{
  "n_layer": 13,
  "d_model": 448,
  "n_head": 7,
  "n_kv_head": 7,
  "head_dim": 64,
  "d_mlp": 1344,
  "vocab_size": 8192,
  "activation": "tanh_gelu",
  "norm": "layernorm",
  "norm_place": "pre",
  "norm_eps": 1e-05,
  "positions": "learned",
  "qk_norm": false,
  "attn_scale": 0.125,
  "bias": "all",
  "tie_embeddings": true,
  "parallel_block": false,
  "init": "normal",
  "init_std_qkv": 0.0165,
  "init_std_o": 0.00323,
  "init_std_up": 0.0165,
  "init_std_down": 0.00323,
  "optimizer": "soap_variant",
  "lr": 0.00295,
  "lr_mult_o": 1.1,
  "beta1": 0.95,
  "beta2": 0.95,
  "lr_head": 0.00758,
  "grad_clip": 1.0,
  "warmup_steps": 200,
  "schedule": "wsd",
  "decay_fraction": 0.331,
  "decay_shape": "linear",
  "final_lr_fraction": 0.0,
  "batch_tokens": 65536,
  "seq_len": 1024,
  "doc_mask": true,
  "train_tokens": 302600000,
  "steps": 4618,
  "dataset": "wikipedia_en"
}
Each number is 200 + 20 x the weight over its row's rms, rounded and kept within 0 to 999. Layers, rows and columns count from 0. The size before them is the row's rms in percent of the matrix's.

# layer 7 MLP down (transposed), 1344x448, rms 0.114, rows 1206-1237, columns 112-223
101,179,190,172,227,167,169,208,191,211,184,182,224,162,195,225,228,177,168,219,220,214,168,170,191,179,190,212,201,200,194,182,162,228,205,186,201,209,183,183,200,196,169,206,221,213,223,183,189,183,199,180,164,202,166,211,208,171,190,196,216,224,191,176,216,194,196,159,181,215,205,174,185,219,210,222,206,230,211,209,225,165,187,218,181,181,220,219,215,207,230,214,195,199,214,197,217,168,183,200,185,178,195,171,183,169,236,208,197,177,169,203,209
102,205,222,189,223,198,192,175,189,177,189,188,197,218,199,224,183,225,218,175,162,216,171,243,185,210,215,201,154,167,190,181,176,177,219,193,203,195,176,192,226,215,212,175,226,222,191,200,175,202,227,178,187,191,171,208,200,178,208,185,230,211,230,196,184,190,153,202,166,210,184,148,202,216,193,184,197,196,224,212,177,160,197,209,229,205,187,215,211,186,170,227,210,217,214,199,216,188,205,186,201,201,187,182,156,195,172,158,228,183,202,166,182
096,215,195,209,163,224,206,224,204,239,167,183,210,165,184,209,182,175,171,180,220,219,222,207,230,217,165,182,224,203,200,190,208,207,188,207,181,215,193,238,203,183,214,206,240,218,201,163,187,219,186,158,213,192,223,216,221,189,189,178,201,216,204,225,184,215,190,228,198,207,195,231,169,207,190,189,182,212,229,222,209,182,158,211,160,225,223,201,204,200,200,226,210,237,181,192,225,183,195,217,193,183,204,212,186,177,223,175,199,213,157,238,209
100,180,236,190,198,207,190,204,190,178,216,184,232,211,207,208,198,210,222,172,195,190,229,167,205,177,224,226,192,199,189,188,169,188,213,239,234,197,202,214,193,228,181,193,188,172,205,215,201,217,242,253,180,218,205,188,201,220,202,198,210,202,217,224,198,171,201,225,191,223,193,207,185,212,234,207,201,174,222,179,164,207,181,221,201,202,216,216,198,175,192,201,227,166,188,214,209,192,223,169,206,242,212,205,213,190,167,198,206,169,211,156,182
102,208,234,179,191,201,216,200,180,173,204,188,211,208,178,188,208,177,204,173,210,225,186,195,202,199,195,199,210,244,185,194,208,228,182,167,205,223,186,209,198,188,183,212,226,199,206,192,234,190,195,197,180,240,229,184,244,211,204,187,181,217,225,199,181,198,185,223,161,221,190,210,228,212,176,224,205,220,162,184,189,203,181,193,159,205,197,185,186,202,225,220,210,185,207,207,217,208,219,220,196,214,194,180,211,216,183,221,236,189,221,171,195
086,213,214,190,204,187,212,190,181,216,220,222,218,210,209,199,179,209,220,200,205,173,221,206,185,205,185,182,159,178,193,184,210,182,222,201,228,158,198,229,177,181,193,179,215,169,186,198,209,191,221,215,178,237,201,187,217,227,198,252,219,201,200,202,173,225,162,175,220,242,211,198,190,187,232,204,183,184,196,205,194,233,219,174,189,221,204,217,207,175,212,203,178,227,216,188,208,190,210,208,185,201,182,206,195,214,191,179,170,211,210,187,203
093,205,178,207,169,199,200,200,197,173,197,177,249,161,195,174,188,202,172,204,206,197,183,197,185,203,172,233,154,205,229,193,186,183,204,212,182,172,213,217,130,196,196,171,197,180,171,212,162,186,199,211,193,198,163,188,217,167,224,171,194,196,202,184,182,149,204,213,224,200,209,191,189,180,213,195,178,175,175,152,213,189,214,185,216,211,197,150,231,208,196,195,185,204,195,232,179,260,186,229,190,193,209,197,196,218,179,191,204,244,195,214,225
096,151,200,215,212,168,218,213,172,196,185,215,208,186,227,206,176,203,209,206,196,190,197,233,238,185,204,196,181,190,175,208,199,199,210,215,173,159,169,193,190,192,208,197,209,209,172,201,233,232,221,164,223,229,183,159,216,202,224,204,201,216,208,174,189,215,199,231,197,201,208,178,225,179,185,199,174,205,189,197,158,219,210,224,187,185,213,169,178,199,226,203,195,191,185,156,219,182,200,186,206,179,251,224,188,191,239,193,177,199,180,199,227
097,218,213,175,192,214,232,205,238,236,222,199,177,168,164,182,199,194,180,187,180,169,225,183,232,176,220,194,199,209,223,164,241,235,227,211,184,207,187,214,197,191,191,180,186,201,225,185,199,200,224,213,227,210,206,215,224,188,221,186,243,180,150,210,195,171,229,207,189,170,197,204,194,205,206,204,171,181,193,188,178,204,171,181,227,215,196,197,215,193,178,212,168,175,148,163,230,165,211,178,206,177,201,190,199,223,201,192,168,180,184,183,209
102,177,244,212,207,201,221,197,186,146,234,214,191,196,186,185,152,219,188,219,211,235,220,196,182,213,194,179,202,217,149,238,204,200,193,202,169,174,200,219,197,234,194,236,205,190,224,184,193,213,179,160,177,197,202,211,202,197,217,204,217,199,191,190,217,211,201,227,219,182,185,208,223,170,207,212,146,205,219,206,213,250,182,195,217,196,195,195,192,185,169,168,220,215,162,185,201,185,209,201,231,197,220,179,207,169,190,182,225,173,179,197,199
080,216,179,188,193,192,219,196,186,167,170,208,216,192,160,181,189,186,235,218,199,171,200,233,205,219,220,200,198,204,208,201,211,174,210,214,229,216,203,255,201,180,213,184,225,204,240,204,197,168,193,261,186,162,173,199,227,230,213,165,192,194,202,204,198,213,172,156,212,207,202,216,215,160,200,175,212,182,191,222,199,204,178,205,207,208,218,203,230,196,197,214,177,229,201,191,201,138,197,204,173,193,204,170,237,192,199,206,176,224,212,167,153
099,202,212,168,196,201,201,238,209,159,203,211,200,190,216,188,232,179,179,184,197,222,201,204,192,189,186,188,186,200,189,227,216,183,238,165,214,191,204,178,222,204,214,214,146,205,181,207,183,199,208,189,187,183,227,222,189,191,206,204,229,226,159,202,210,207,203,187,204,184,215,195,197,180,186,162,182,233,172,205,216,196,177,188,208,207,228,213,200,219,194,189,202,177,216,208,201,198,201,199,240,225,198,189,165,199,196,197,205,214,176,178,200
101,218,207,209,219,172,182,181,200,181,185,192,207,209,176,165,172,213,208,186,207,229,171,205,179,176,197,183,207,212,206,172,222,229,220,195,193,205,215,248,203,210,207,206,203,193,188,233,187,202,210,192,225,162,192,207,210,230,211,190,220,209,217,205,219,204,193,167,218,198,211,171,169,193,226,236,234,197,184,177,202,185,237,202,176,167,213,200,194,234,187,231,229,208,203,208,185,191,236,212,208,189,177,196,210,195,175,185,204,197,256,232,212
092,210,184,194,176,195,215,183,207,173,171,236,215,210,173,178,196,181,198,214,257,195,208,202,191,191,231,224,208,191,181,207,212,181,205,219,183,192,213,214,179,169,187,182,238,172,179,212,200,201,219,249,191,176,243,220,200,224,178,172,203,217,193,188,192,226,210,200,159,201,181,169,169,167,221,210,214,214,236,199,238,232,203,200,196,218,186,197,150,162,164,217,164,197,191,161,212,200,211,176,227,218,194,195,192,167,169,212,207,231,220,187,196
103,193,223,195,194,212,205,228,230,204,197,171,175,188,197,216,210,196,213,183,182,224,189,221,213,205,228,206,195,206,191,201,180,222,215,240,220,173,160,204,205,191,193,222,233,181,189,220,204,195,194,177,167,192,187,208,231,174,221,206,202,215,184,205,188,195,149,159,181,204,219,197,221,212,248,194,241,190,189,223,186,189,219,193,175,178,215,204,221,188,204,236,207,208,157,190,183,174,208,182,190,193,245,185,188,205,206,179,207,214,202,210,221
094,205,209,205,245,196,200,219,179,204,213,246,169,204,212,208,141,181,195,148,200,208,209,226,207,213,238,200,190,207,210,153,197,178,174,199,204,200,222,223,193,200,201,144,182,209,204,211,200,209,197,186,193,210,181,196,223,236,201,188,210,201,187,232,219,195,210,207,193,190,191,194,192,169,204,186,185,208,228,217,212,228,192,249,217,187,231,200,179,217,208,235,214,187,200,182,214,191,229,185,228,194,210,182,204,175,237,174,200,222,196,218,216
101,173,186,209,190,221,200,195,216,148,214,199,207,173,194,220,192,207,171,193,189,167,231,200,206,199,195,205,176,218,220,198,202,172,204,209,218,199,201,213,190,205,177,204,219,224,200,231,178,195,180,194,210,233,204,218,212,239,191,231,173,193,211,213,201,209,195,214,193,185,223,174,161,179,182,196,189,193,204,180,212,205,193,212,163,221,207,183,170,197,194,189,190,164,201,172,191,181,183,216,185,185,167,209,178,198,218,233,217,207,183,190,196
091,220,216,198,211,209,213,206,203,194,207,219,145,198,197,223,207,175,193,202,204,184,218,184,195,178,204,195,225,204,200,184,202,189,226,201,208,205,219,222,205,192,197,215,184,210,224,248,203,163,234,203,202,183,163,221,207,210,236,191,196,219,230,209,175,212,199,204,144,214,206,224,177,233,216,199,213,197,201,179,198,226,193,223,182,217,191,203,196,175,207,219,209,214,173,198,239,263,199,193,201,188,182,208,198,200,217,195,168,217,211,192,169
132,203,210,211,213,194,197,223,166,169,205,212,210,196,194,182,221,210,214,221,187,205,186,193,183,183,165,246,206,190,205,184,185,156,193,183,239,193,183,232,238,203,227,221,191,181,200,186,206,191,207,167,175,187,208,191,198,221,175,215,206,210,217,202,204,208,208,191,186,222,193,178,198,212,159,166,239,204,204,215,175,209,175,208,219,186,192,234,230,209,207,187,194,265,205,180,209,162,161,186,184,191,201,180,199,203,203,214,209,201,204,228,230
097,206,203,189,220,195,218,209,183,198,192,200,152,170,190,196,197,159,225,218,191,188,224,174,209,199,188,238,204,207,177,191,210,208,196,199,190,201,207,193,201,184,181,220,189,175,193,233,185,197,223,207,203,175,188,196,176,210,191,174,174,191,220,207,218,208,179,184,239,192,193,210,195,205,165,204,200,210,218,176,230,179,166,176,181,181,221,155,207,209,176,202,185,176,187,180,209,231,213,210,192,192,202,155,192,191,205,211,213,206,195,184,167
086,178,240,157,223,156,206,186,223,191,216,240,214,218,211,229,229,175,188,206,161,192,217,190,178,193,216,194,175,215,190,207,211,144,169,208,196,207,178,217,194,189,207,221,181,171,204,149,210,226,174,211,203,211,198,202,209,200,214,216,209,182,193,187,215,184,213,189,196,220,177,217,187,233,172,198,163,199,212,160,202,157,221,189,217,197,203,207,154,184,231,186,188,207,159,211,202,208,207,191,228,209,180,162,177,212,210,170,187,185,220,179,195
085,209,197,156,233,224,212,205,184,183,237,170,200,251,216,182,219,235,210,191,186,192,176,209,196,197,220,218,187,202,213,184,191,225,208,200,224,196,214,208,203,192,242,176,215,194,239,228,213,223,208,212,237,184,203,199,213,222,219,190,205,202,195,222,245,227,198,197,220,216,179,215,185,218,188,214,195,231,183,180,228,189,151,185,187,207,189,199,206,223,216,232,188,199,196,211,182,159,248,203,193,206,224,194,221,195,225,195,186,189,211,173,226
100,191,212,167,180,200,213,181,201,192,190,202,193,193,187,191,162,187,157,196,197,191,212,183,200,199,214,193,238,240,195,220,166,205,204,232,187,214,195,208,204,209,221,204,186,220,202,189,174,214,199,214,163,191,193,196,197,167,247,205,206,198,196,210,199,233,203,199,209,185,193,181,187,220,208,208,176,185,199,167,190,218,181,202,205,186,225,220,168,221,196,170,215,212,240,150,212,154,210,203,186,190,227,214,205,208,208,217,202,208,221,183,182
084,198,208,182,230,192,222,191,186,171,205,200,189,193,190,199,200,213,238,209,165,162,182,178,226,199,229,177,226,222,196,177,186,233,179,230,194,191,169,188,192,190,192,196,213,197,220,218,180,199,197,203,219,225,172,202,229,187,210,184,198,224,190,155,213,272,206,212,199,181,186,221,189,213,200,211,164,222,161,211,216,207,206,161,216,188,234,208,190,185,185,220,175,205,220,187,201,230,181,184,230,202,164,153,182,199,218,213,209,228,202,189,241
095,207,198,172,185,209,207,158,199,158,203,179,235,190,203,191,216,195,163,223,188,187,213,207,216,216,178,194,196,200,187,185,183,190,204,176,204,220,192,172,244,225,193,206,197,167,171,215,243,180,205,217,200,190,197,216,174,172,198,224,160,196,191,240,200,197,162,180,211,222,215,193,195,210,235,209,202,190,184,205,202,161,231,192,211,233,188,227,225,181,208,212,215,185,186,170,188,199,185,208,187,158,214,233,208,182,205,206,203,224,211,180,206
120,168,203,207,195,147,211,202,182,208,221,169,224,199,188,229,200,180,241,178,198,230,221,211,257,193,199,187,197,205,174,201,205,228,252,204,179,209,221,222,195,203,221,199,187,239,206,181,222,221,221,218,182,178,177,211,188,187,218,217,209,197,199,218,218,213,187,195,203,219,203,214,219,208,211,184,185,175,168,214,205,210,234,230,200,234,176,169,193,200,198,192,176,200,174,179,192,166,202,159,208,209,256,215,203,204,211,224,220,187,184,174,161
113,192,217,184,206,195,205,196,199,218,199,197,209,192,207,169,171,184,191,186,213,214,168,177,222,192,193,174,161,197,206,204,152,221,196,168,194,192,217,217,194,190,214,224,200,151,169,212,192,197,214,191,195,209,221,202,227,177,209,197,244,195,227,192,191,185,200,198,196,160,232,180,226,198,158,218,195,162,209,193,210,210,238,175,222,171,209,213,204,197,196,197,222,183,217,209,206,212,167,223,204,204,183,180,205,183,175,208,190,179,227,169,167
105,199,194,205,205,154,215,236,205,162,211,214,184,179,197,199,190,234,203,195,218,179,185,194,189,213,197,216,217,226,212,183,218,213,188,191,201,229,202,201,174,215,239,173,221,173,191,184,217,206,184,156,234,218,203,188,189,191,194,223,214,199,215,161,213,179,204,200,209,216,195,219,195,219,210,190,209,190,204,206,221,225,162,176,145,241,227,190,171,167,217,215,193,233,170,179,189,237,168,216,239,213,182,187,210,224,201,159,186,224,183,185,194
089,167,211,196,228,177,214,215,199,193,203,220,178,217,152,203,185,168,194,218,207,194,203,205,253,181,230,209,209,195,185,205,194,207,199,222,207,165,195,181,193,220,196,215,148,188,206,188,245,221,202,197,204,225,212,217,170,209,222,193,194,203,189,233,205,206,206,195,220,189,219,244,210,206,216,227,163,195,211,177,218,208,219,177,220,211,189,202,201,153,200,224,184,189,165,181,180,148,204,149,197,181,226,186,223,179,234,191,202,177,206,182,221
093,198,230,164,198,181,195,205,216,187,211,206,216,186,204,203,169,236,176,209,189,216,203,200,222,179,231,216,208,196,177,246,205,204,229,223,188,172,173,184,195,182,187,214,191,192,199,239,211,219,206,206,173,191,199,197,192,157,215,172,192,206,216,167,203,200,213,172,175,206,226,238,194,211,209,211,218,200,211,233,199,174,194,189,212,174,191,211,177,209,233,221,187,248,187,211,187,198,208,197,204,187,213,212,180,204,165,225,208,229,211,176,186
102,235,195,205,189,170,228,223,192,214,217,185,209,176,234,222,211,198,219,221,211,218,166,174,186,242,203,178,204,199,195,196,166,220,186,161,186,199,186,203,213,234,225,202,206,188,239,222,230,157,220,197,206,223,209,237,199,198,191,229,185,190,206,207,203,191,214,209,192,227,208,186,191,157,221,208,170,219,230,179,206,186,240,197,198,179,208,204,175,212,220,171,194,173,215,181,203,220,231,187,222,170,220,219,224,215,204,197,207,201,181,215,191
093,199,236,220,234,227,197,207,205,226,221,213,225,232,201,202,225,191,181,226,231,191,203,226,207,194,245,194,206,209,196,187,182,208,236,201,190,163,251,221,184,197,208,189,236,159,199,200,213,192,179,202,196,204,177,186,205,204,188,180,198,179,219,201,215,201,169,220,175,177,210,205,203,210,215,192,174,183,179,222,198,189,216,196,227,180,198,185,217,239,212,194,208,189,207,196,182,159,181,194,152,177,202,206,190,207,192,226,180,197,199,194,149
# layer 7 MLP up, 1344x448, rms 0.109, rows 1207-1237, columns 112-223
103,194,214,227,218,223,230,218,217,222,228,224,218,202,210,240,179,211,207,182,176,170,204,191,228,187,207,193,171,183,214,176,215,205,208,200,199,178,192,218,213,245,189,211,253,227,176,205,213,183,164,244,200,188,208,178,210,225,212,214,219,208,170,189,214,180,183,173,204,200,186,202,214,228,207,208,230,180,212,176,201,196,187,209,253,195,170,191,179,214,180,169,202,170,210,166,187,172,184,193,220,169,213,187,260,188,214,232,186,189,203,247,188
103,176,201,188,231,227,243,191,158,212,177,184,219,212,216,244,200,219,188,190,220,201,187,206,204,206,234,192,191,218,181,202,152,177,219,200,220,197,199,186,222,162,235,222,184,199,186,186,180,176,246,196,238,143,188,209,193,172,203,188,211,208,169,235,230,185,197,216,254,214,171,181,208,234,244,185,190,222,195,212,208,204,207,219,194,196,172,182,203,200,197,238,177,180,206,217,213,188,209,225,188,187,195,217,192,195,225,215,240,166,187,178,146
113,232,186,193,238,187,228,198,191,192,190,160,196,205,233,222,199,225,222,187,244,196,205,177,189,215,186,205,195,190,208,209,178,164,197,172,185,178,164,182,196,254,225,187,217,172,220,207,228,227,219,195,212,167,149,189,205,206,195,215,224,209,183,232,194,199,160,176,167,191,183,201,195,212,195,180,175,182,216,192,160,172,194,181,187,220,205,225,208,172,205,199,168,185,200,186,170,214,200,199,166,219,183,194,157,208,201,174,232,197,195,201,218
101,176,193,175,207,165,208,200,173,197,196,185,180,205,239,188,191,199,217,188,216,205,193,204,169,162,181,206,184,233,223,204,230,233,167,191,215,171,207,204,168,197,185,230,182,202,241,199,190,166,214,185,187,210,248,184,216,202,181,194,196,206,203,206,196,210,184,174,200,191,172,215,197,233,197,219,185,195,180,213,228,188,186,215,177,180,194,221,222,203,199,196,172,213,218,213,216,182,195,221,170,221,209,182,181,215,194,179,210,208,201,219,230
085,194,186,228,201,212,195,219,195,202,191,179,227,191,223,224,196,190,247,172,176,231,203,197,193,198,205,205,190,222,221,201,219,212,189,236,190,238,208,200,182,216,180,195,192,206,207,184,214,188,167,231,219,211,175,181,178,173,221,226,188,256,159,206,226,202,201,221,216,207,196,170,168,223,200,223,228,196,213,189,175,176,197,178,218,208,205,153,194,240,191,206,194,218,234,210,196,181,183,200,208,214,182,179,225,191,214,182,151,193,195,180,164
098,229,220,170,229,221,221,215,189,236,209,222,215,187,215,189,188,219,176,196,201,165,204,216,172,209,176,215,188,196,156,206,195,235,184,186,189,188,198,199,214,179,217,208,213,246,203,216,201,175,207,220,195,177,227,212,197,218,178,206,174,184,175,216,233,199,197,207,195,203,187,205,164,195,209,184,172,181,199,190,208,199,184,180,217,189,186,242,232,190,204,191,171,189,186,190,180,219,187,224,205,165,202,193,201,182,195,252,221,203,197,185,222
096,163,198,197,227,194,212,221,203,179,164,185,192,216,195,187,212,193,223,204,197,183,194,217,196,181,221,225,227,209,202,210,201,214,212,212,175,185,204,173,201,219,215,191,222,153,209,239,187,182,244,186,174,213,212,190,200,170,167,166,217,209,205,197,177,207,164,176,225,210,236,195,203,186,234,218,193,218,198,198,188,209,217,233,162,230,215,175,196,175,168,208,230,157,217,172,199,207,241,198,207,236,187,220,182,210,180,174,208,186,219,198,202
093,181,192,189,206,210,171,165,204,175,222,201,195,171,205,170,218,185,225,163,227,221,213,195,164,212,195,212,193,241,197,208,185,185,186,198,167,245,171,163,186,207,188,224,205,200,159,185,188,223,216,190,207,180,224,204,178,237,203,184,194,198,234,155,214,169,184,206,206,220,208,186,211,199,236,203,180,218,205,221,248,212,225,171,205,202,155,218,223,202,226,193,224,245,174,184,206,199,206,188,211,168,208,208,170,203,170,191,216,188,215,218,209
102,213,200,180,224,238,212,189,217,193,197,173,216,197,186,178,206,171,219,193,207,182,210,208,192,189,193,165,189,218,160,242,177,201,213,150,185,202,215,190,223,181,224,174,194,226,215,168,187,201,166,184,203,189,221,205,210,170,189,217,208,182,206,219,198,220,194,219,213,177,207,210,189,188,216,174,184,207,222,214,213,196,191,239,216,199,204,167,191,169,196,183,208,227,238,211,200,225,175,168,208,211,195,201,167,216,205,200,202,191,183,234,185
090,194,186,207,226,224,180,177,182,210,180,198,208,233,181,208,236,234,214,213,171,207,183,214,274,188,232,170,229,200,197,182,211,231,194,200,173,211,189,164,214,224,182,178,175,187,201,153,204,200,199,186,219,206,227,207,186,194,169,199,189,227,218,197,181,185,155,238,222,239,216,187,204,184,191,220,208,170,227,244,186,191,188,215,225,193,222,209,232,221,191,217,236,198,242,178,255,168,224,207,204,214,210,204,205,196,177,190,150,195,185,209,191
093,209,220,205,173,175,237,202,222,224,225,245,222,208,217,136,208,185,234,213,220,219,211,197,174,223,168,206,181,216,199,199,188,227,169,206,178,191,191,215,212,222,218,180,191,205,191,235,197,193,185,209,187,187,204,224,181,226,175,212,233,207,183,214,229,189,178,183,192,191,168,184,185,202,232,220,196,235,179,177,181,176,225,188,183,233,201,234,192,212,214,194,215,206,173,211,218,196,221,188,209,192,187,173,192,181,197,204,177,186,216,192,173
098,160,203,192,209,180,220,201,229,189,199,217,193,202,196,176,217,190,167,205,254,182,192,202,232,209,240,250,200,183,178,190,185,209,197,198,176,179,201,234,196,208,220,202,189,172,205,192,232,166,201,234,179,205,181,170,177,241,194,201,213,172,149,239,235,157,157,213,184,230,243,188,207,181,181,206,188,216,198,216,227,192,215,191,233,212,182,205,194,187,171,223,209,191,197,197,175,206,187,230,184,177,186,183,219,208,198,182,214,214,178,208,215
092,221,215,182,187,216,198,209,155,223,196,201,199,187,201,213,218,206,190,203,229,206,185,175,197,208,232,219,181,209,234,217,199,219,193,184,189,238,238,203,217,173,191,197,192,189,173,199,199,198,208,197,198,176,214,162,173,221,212,260,199,168,206,201,188,208,204,190,222,199,217,236,198,183,186,161,146,216,178,189,203,211,218,218,206,206,173,161,251,186,224,206,223,200,188,221,197,235,193,195,210,189,208,212,184,163,163,215,174,228,159,168,197
104,232,214,195,201,235,195,195,229,186,193,219,163,222,201,191,179,199,162,221,205,215,161,163,197,191,217,178,221,181,211,229,189,231,165,195,176,230,204,236,230,214,190,183,248,166,191,215,200,229,220,182,207,191,199,203,204,187,228,201,185,171,172,199,253,175,202,171,173,243,212,211,191,173,222,200,199,212,229,200,187,206,215,226,172,216,201,188,209,218,197,212,179,204,213,194,200,170,182,172,224,203,206,184,193,197,191,230,186,179,219,210,196
097,194,193,190,175,210,185,240,213,208,204,154,211,199,177,211,217,167,183,208,175,194,239,178,207,198,241,181,198,253,164,179,250,207,197,208,196,218,185,195,173,167,178,213,190,160,193,164,212,169,169,221,233,235,175,175,199,218,205,199,218,215,191,181,184,191,234,166,245,181,208,222,185,187,188,198,212,213,225,187,182,182,187,220,188,245,179,207,212,205,220,220,176,224,186,229,190,188,236,192,169,170,189,202,193,185,204,234,163,184,222,184,222
098,248,188,180,177,214,198,215,206,188,206,216,212,196,205,200,209,217,178,199,196,200,223,186,229,189,218,211,192,222,213,236,208,230,203,212,183,198,185,180,181,196,207,181,219,182,210,174,178,181,173,225,222,217,188,168,215,200,179,205,203,234,178,152,214,182,183,185,188,231,210,206,200,199,161,199,188,187,203,187,190,219,178,173,214,191,192,251,181,190,201,193,205,169,184,213,210,182,223,162,153,200,240,212,194,245,175,211,199,207,194,223,202
100,229,218,219,209,192,181,180,213,175,217,216,207,189,139,194,208,205,167,213,190,192,225,179,196,199,211,208,230,192,211,184,190,195,159,193,165,183,220,194,199,210,204,171,202,214,192,196,229,208,189,203,236,243,210,238,179,193,196,216,207,183,217,181,190,195,207,197,265,216,226,179,197,183,238,188,167,226,195,209,173,191,163,155,196,200,189,195,191,212,232,158,178,196,197,189,149,231,213,169,194,217,182,198,211,192,219,182,181,217,210,220,177
137,212,222,202,202,209,169,168,198,227,180,182,216,204,201,252,207,214,222,203,204,207,189,182,232,195,196,218,207,204,230,223,238,204,206,206,227,217,190,198,162,204,252,214,209,177,189,224,225,196,199,163,168,182,199,192,216,204,219,197,208,206,187,188,153,240,182,214,225,199,219,216,192,191,147,214,213,198,206,219,199,192,222,199,204,188,196,186,193,213,181,162,192,222,217,204,196,196,178,209,201,211,195,167,177,226,233,208,224,192,223,206,203
090,204,167,187,237,242,231,239,215,203,205,214,220,189,203,199,233,233,221,191,200,223,208,210,198,215,184,173,162,213,198,187,198,223,225,207,163,204,219,184,197,186,176,232,219,223,224,210,216,198,210,191,172,217,197,210,161,176,205,190,191,190,179,196,164,200,198,178,188,199,205,169,214,201,245,195,175,223,197,223,206,203,180,220,232,217,189,154,224,193,216,159,197,193,187,189,209,205,220,228,187,212,197,225,195,197,185,151,186,194,204,193,209
093,188,213,191,196,236,231,172,193,180,221,153,202,237,213,198,226,202,201,202,185,181,203,218,205,223,199,211,219,189,196,174,214,210,230,214,203,232,223,161,208,214,159,197,205,212,196,233,186,220,199,183,193,201,226,163,197,225,197,213,225,188,213,197,179,187,212,192,207,202,214,198,182,212,251,175,202,204,184,220,179,208,179,225,224,181,173,185,190,185,209,196,229,218,182,195,189,207,192,189,187,237,232,168,198,174,207,219,199,223,178,226,179
087,223,214,190,187,194,163,211,200,190,186,204,225,253,215,213,189,200,191,206,197,219,215,153,200,212,217,157,171,203,209,185,190,193,177,211,168,186,219,184,200,158,212,180,213,220,214,197,216,185,190,213,198,208,187,179,209,174,175,183,184,234,173,225,196,213,184,172,215,195,191,215,205,150,194,181,223,204,179,153,222,193,197,213,211,180,214,148,205,166,184,186,213,198,200,190,210,216,182,169,179,200,248,227,210,166,189,195,188,202,201,193,185
106,189,214,216,175,200,194,185,192,211,208,203,172,218,240,214,182,186,187,199,172,203,217,183,191,210,197,166,174,258,189,201,191,230,234,184,226,201,191,197,218,174,181,208,211,213,190,210,155,204,210,201,193,198,186,207,209,229,175,190,184,243,210,180,204,196,189,204,219,210,212,171,252,204,224,177,202,242,228,204,228,201,201,196,227,223,242,195,187,217,188,210,178,209,211,241,195,171,191,178,202,205,225,205,204,219,222,187,193,229,156,208,232
087,216,211,219,211,202,214,216,203,169,191,213,195,184,161,215,207,153,199,217,215,174,212,234,213,190,214,167,188,195,210,197,183,207,218,195,190,203,230,169,191,216,195,172,198,181,173,190,209,161,224,195,170,179,225,211,211,209,210,225,202,211,165,204,241,194,182,221,191,203,217,176,218,226,210,207,192,229,194,176,216,167,202,211,203,195,159,192,238,198,189,193,231,235,213,192,193,210,225,218,187,173,195,173,206,174,182,207,169,162,198,200,217
098,176,181,187,196,177,155,196,207,205,212,204,208,216,228,242,187,210,209,234,207,204,208,206,174,213,188,226,233,201,216,172,240,217,220,221,182,188,215,191,191,216,180,187,224,217,173,202,214,203,196,177,173,228,209,208,216,196,216,170,223,203,208,213,225,175,202,204,200,225,181,158,172,211,173,212,191,195,189,226,196,198,194,223,202,218,167,199,190,209,183,200,194,208,195,192,201,210,236,190,210,223,186,191,215,176,202,202,156,206,194,200,196
126,217,217,193,204,168,249,182,201,223,190,228,200,222,197,174,170,204,224,190,201,206,217,195,188,204,207,190,216,203,188,176,183,172,217,197,197,201,208,197,181,224,208,172,223,228,206,188,186,221,219,257,200,209,203,194,167,218,198,197,184,180,198,179,208,220,156,232,197,214,199,201,226,204,226,188,184,226,185,159,205,183,215,226,226,237,174,183,230,217,221,183,198,222,198,198,189,227,211,164,223,210,244,188,198,190,239,182,190,209,167,141,226
106,205,188,156,194,204,245,178,175,201,206,227,207,231,199,188,212,210,204,184,154,192,187,207,219,179,176,181,231,196,188,227,163,235,224,225,185,195,207,189,192,190,205,199,201,163,236,162,229,239,225,189,153,225,196,188,197,178,213,175,205,224,208,222,192,230,198,176,206,210,199,165,211,188,186,216,186,242,165,212,243,208,230,207,164,187,180,189,187,173,214,199,240,206,165,197,209,203,214,218,234,198,184,206,244,202,186,204,209,220,212,210,211
106,179,202,190,193,179,179,178,182,206,158,199,200,192,206,217,204,189,230,187,194,190,193,225,190,153,215,200,227,211,201,206,204,210,178,199,184,230,199,182,191,204,206,195,243,216,171,216,201,196,206,192,190,190,195,224,202,182,201,202,201,170,196,232,188,176,231,218,209,201,195,235,221,181,221,163,203,209,198,186,176,212,190,206,170,156,177,205,197,212,206,174,206,238,227,148,190,222,188,143,158,196,170,156,228,201,230,198,199,204,219,216,165
089,221,160,188,221,221,238,219,233,208,193,235,213,174,228,184,213,181,236,190,204,187,190,151,190,191,197,205,197,190,219,219,179,210,187,215,192,195,190,182,196,173,192,204,216,191,191,193,214,222,226,203,203,201,238,173,222,178,234,182,184,211,214,214,197,187,190,175,192,182,193,204,222,171,187,203,201,198,203,205,196,187,231,191,227,202,214,194,213,166,198,191,192,201,220,211,172,206,181,171,232,235,213,176,212,171,157,197,233,196,212,209,194
091,146,195,226,215,195,204,155,230,208,181,195,197,186,179,191,179,177,169,195,180,154,220,185,225,267,198,188,190,210,200,206,195,203,253,196,194,206,198,198,166,218,185,237,246,219,182,198,203,210,165,205,184,193,227,228,180,204,232,213,200,203,215,212,196,203,185,197,245,210,206,213,189,222,220,171,175,200,182,214,246,202,176,210,207,223,175,180,198,207,184,177,174,197,188,207,195,185,217,205,173,165,192,216,186,230,203,206,164,188,193,202,179
100,180,214,232,167,209,230,208,203,229,205,180,177,180,188,190,200,191,191,197,213,204,210,208,190,173,220,238,173,160,220,235,230,204,219,222,190,205,177,219,186,218,217,202,212,187,153,216,156,237,238,176,194,217,193,219,231,198,183,197,208,237,205,176,202,214,162,231,205,217,209,235,163,162,220,191,198,200,200,223,217,219,211,198,199,194,224,191,215,218,195,168,194,225,200,185,204,164,189,200,199,237,218,219,193,206,228,217,188,169,172,213,223
097,190,178,203,224,218,207,209,226,221,201,185,233,210,241,235,186,176,189,226,203,200,214,199,167,188,226,171,246,180,198,187,199,200,205,223,182,227,200,201,226,208,189,211,201,175,209,163,152,199,206,211,172,206,228,185,230,193,242,175,247,202,198,161,211,196,202,185,199,221,170,219,194,195,196,202,205,221,205,207,206,175,207,201,188,206,168,184,229,229,216,242,209,194,195,225,193,235,207,196,197,213,225,194,209,221,211,204,146,198,236,208,179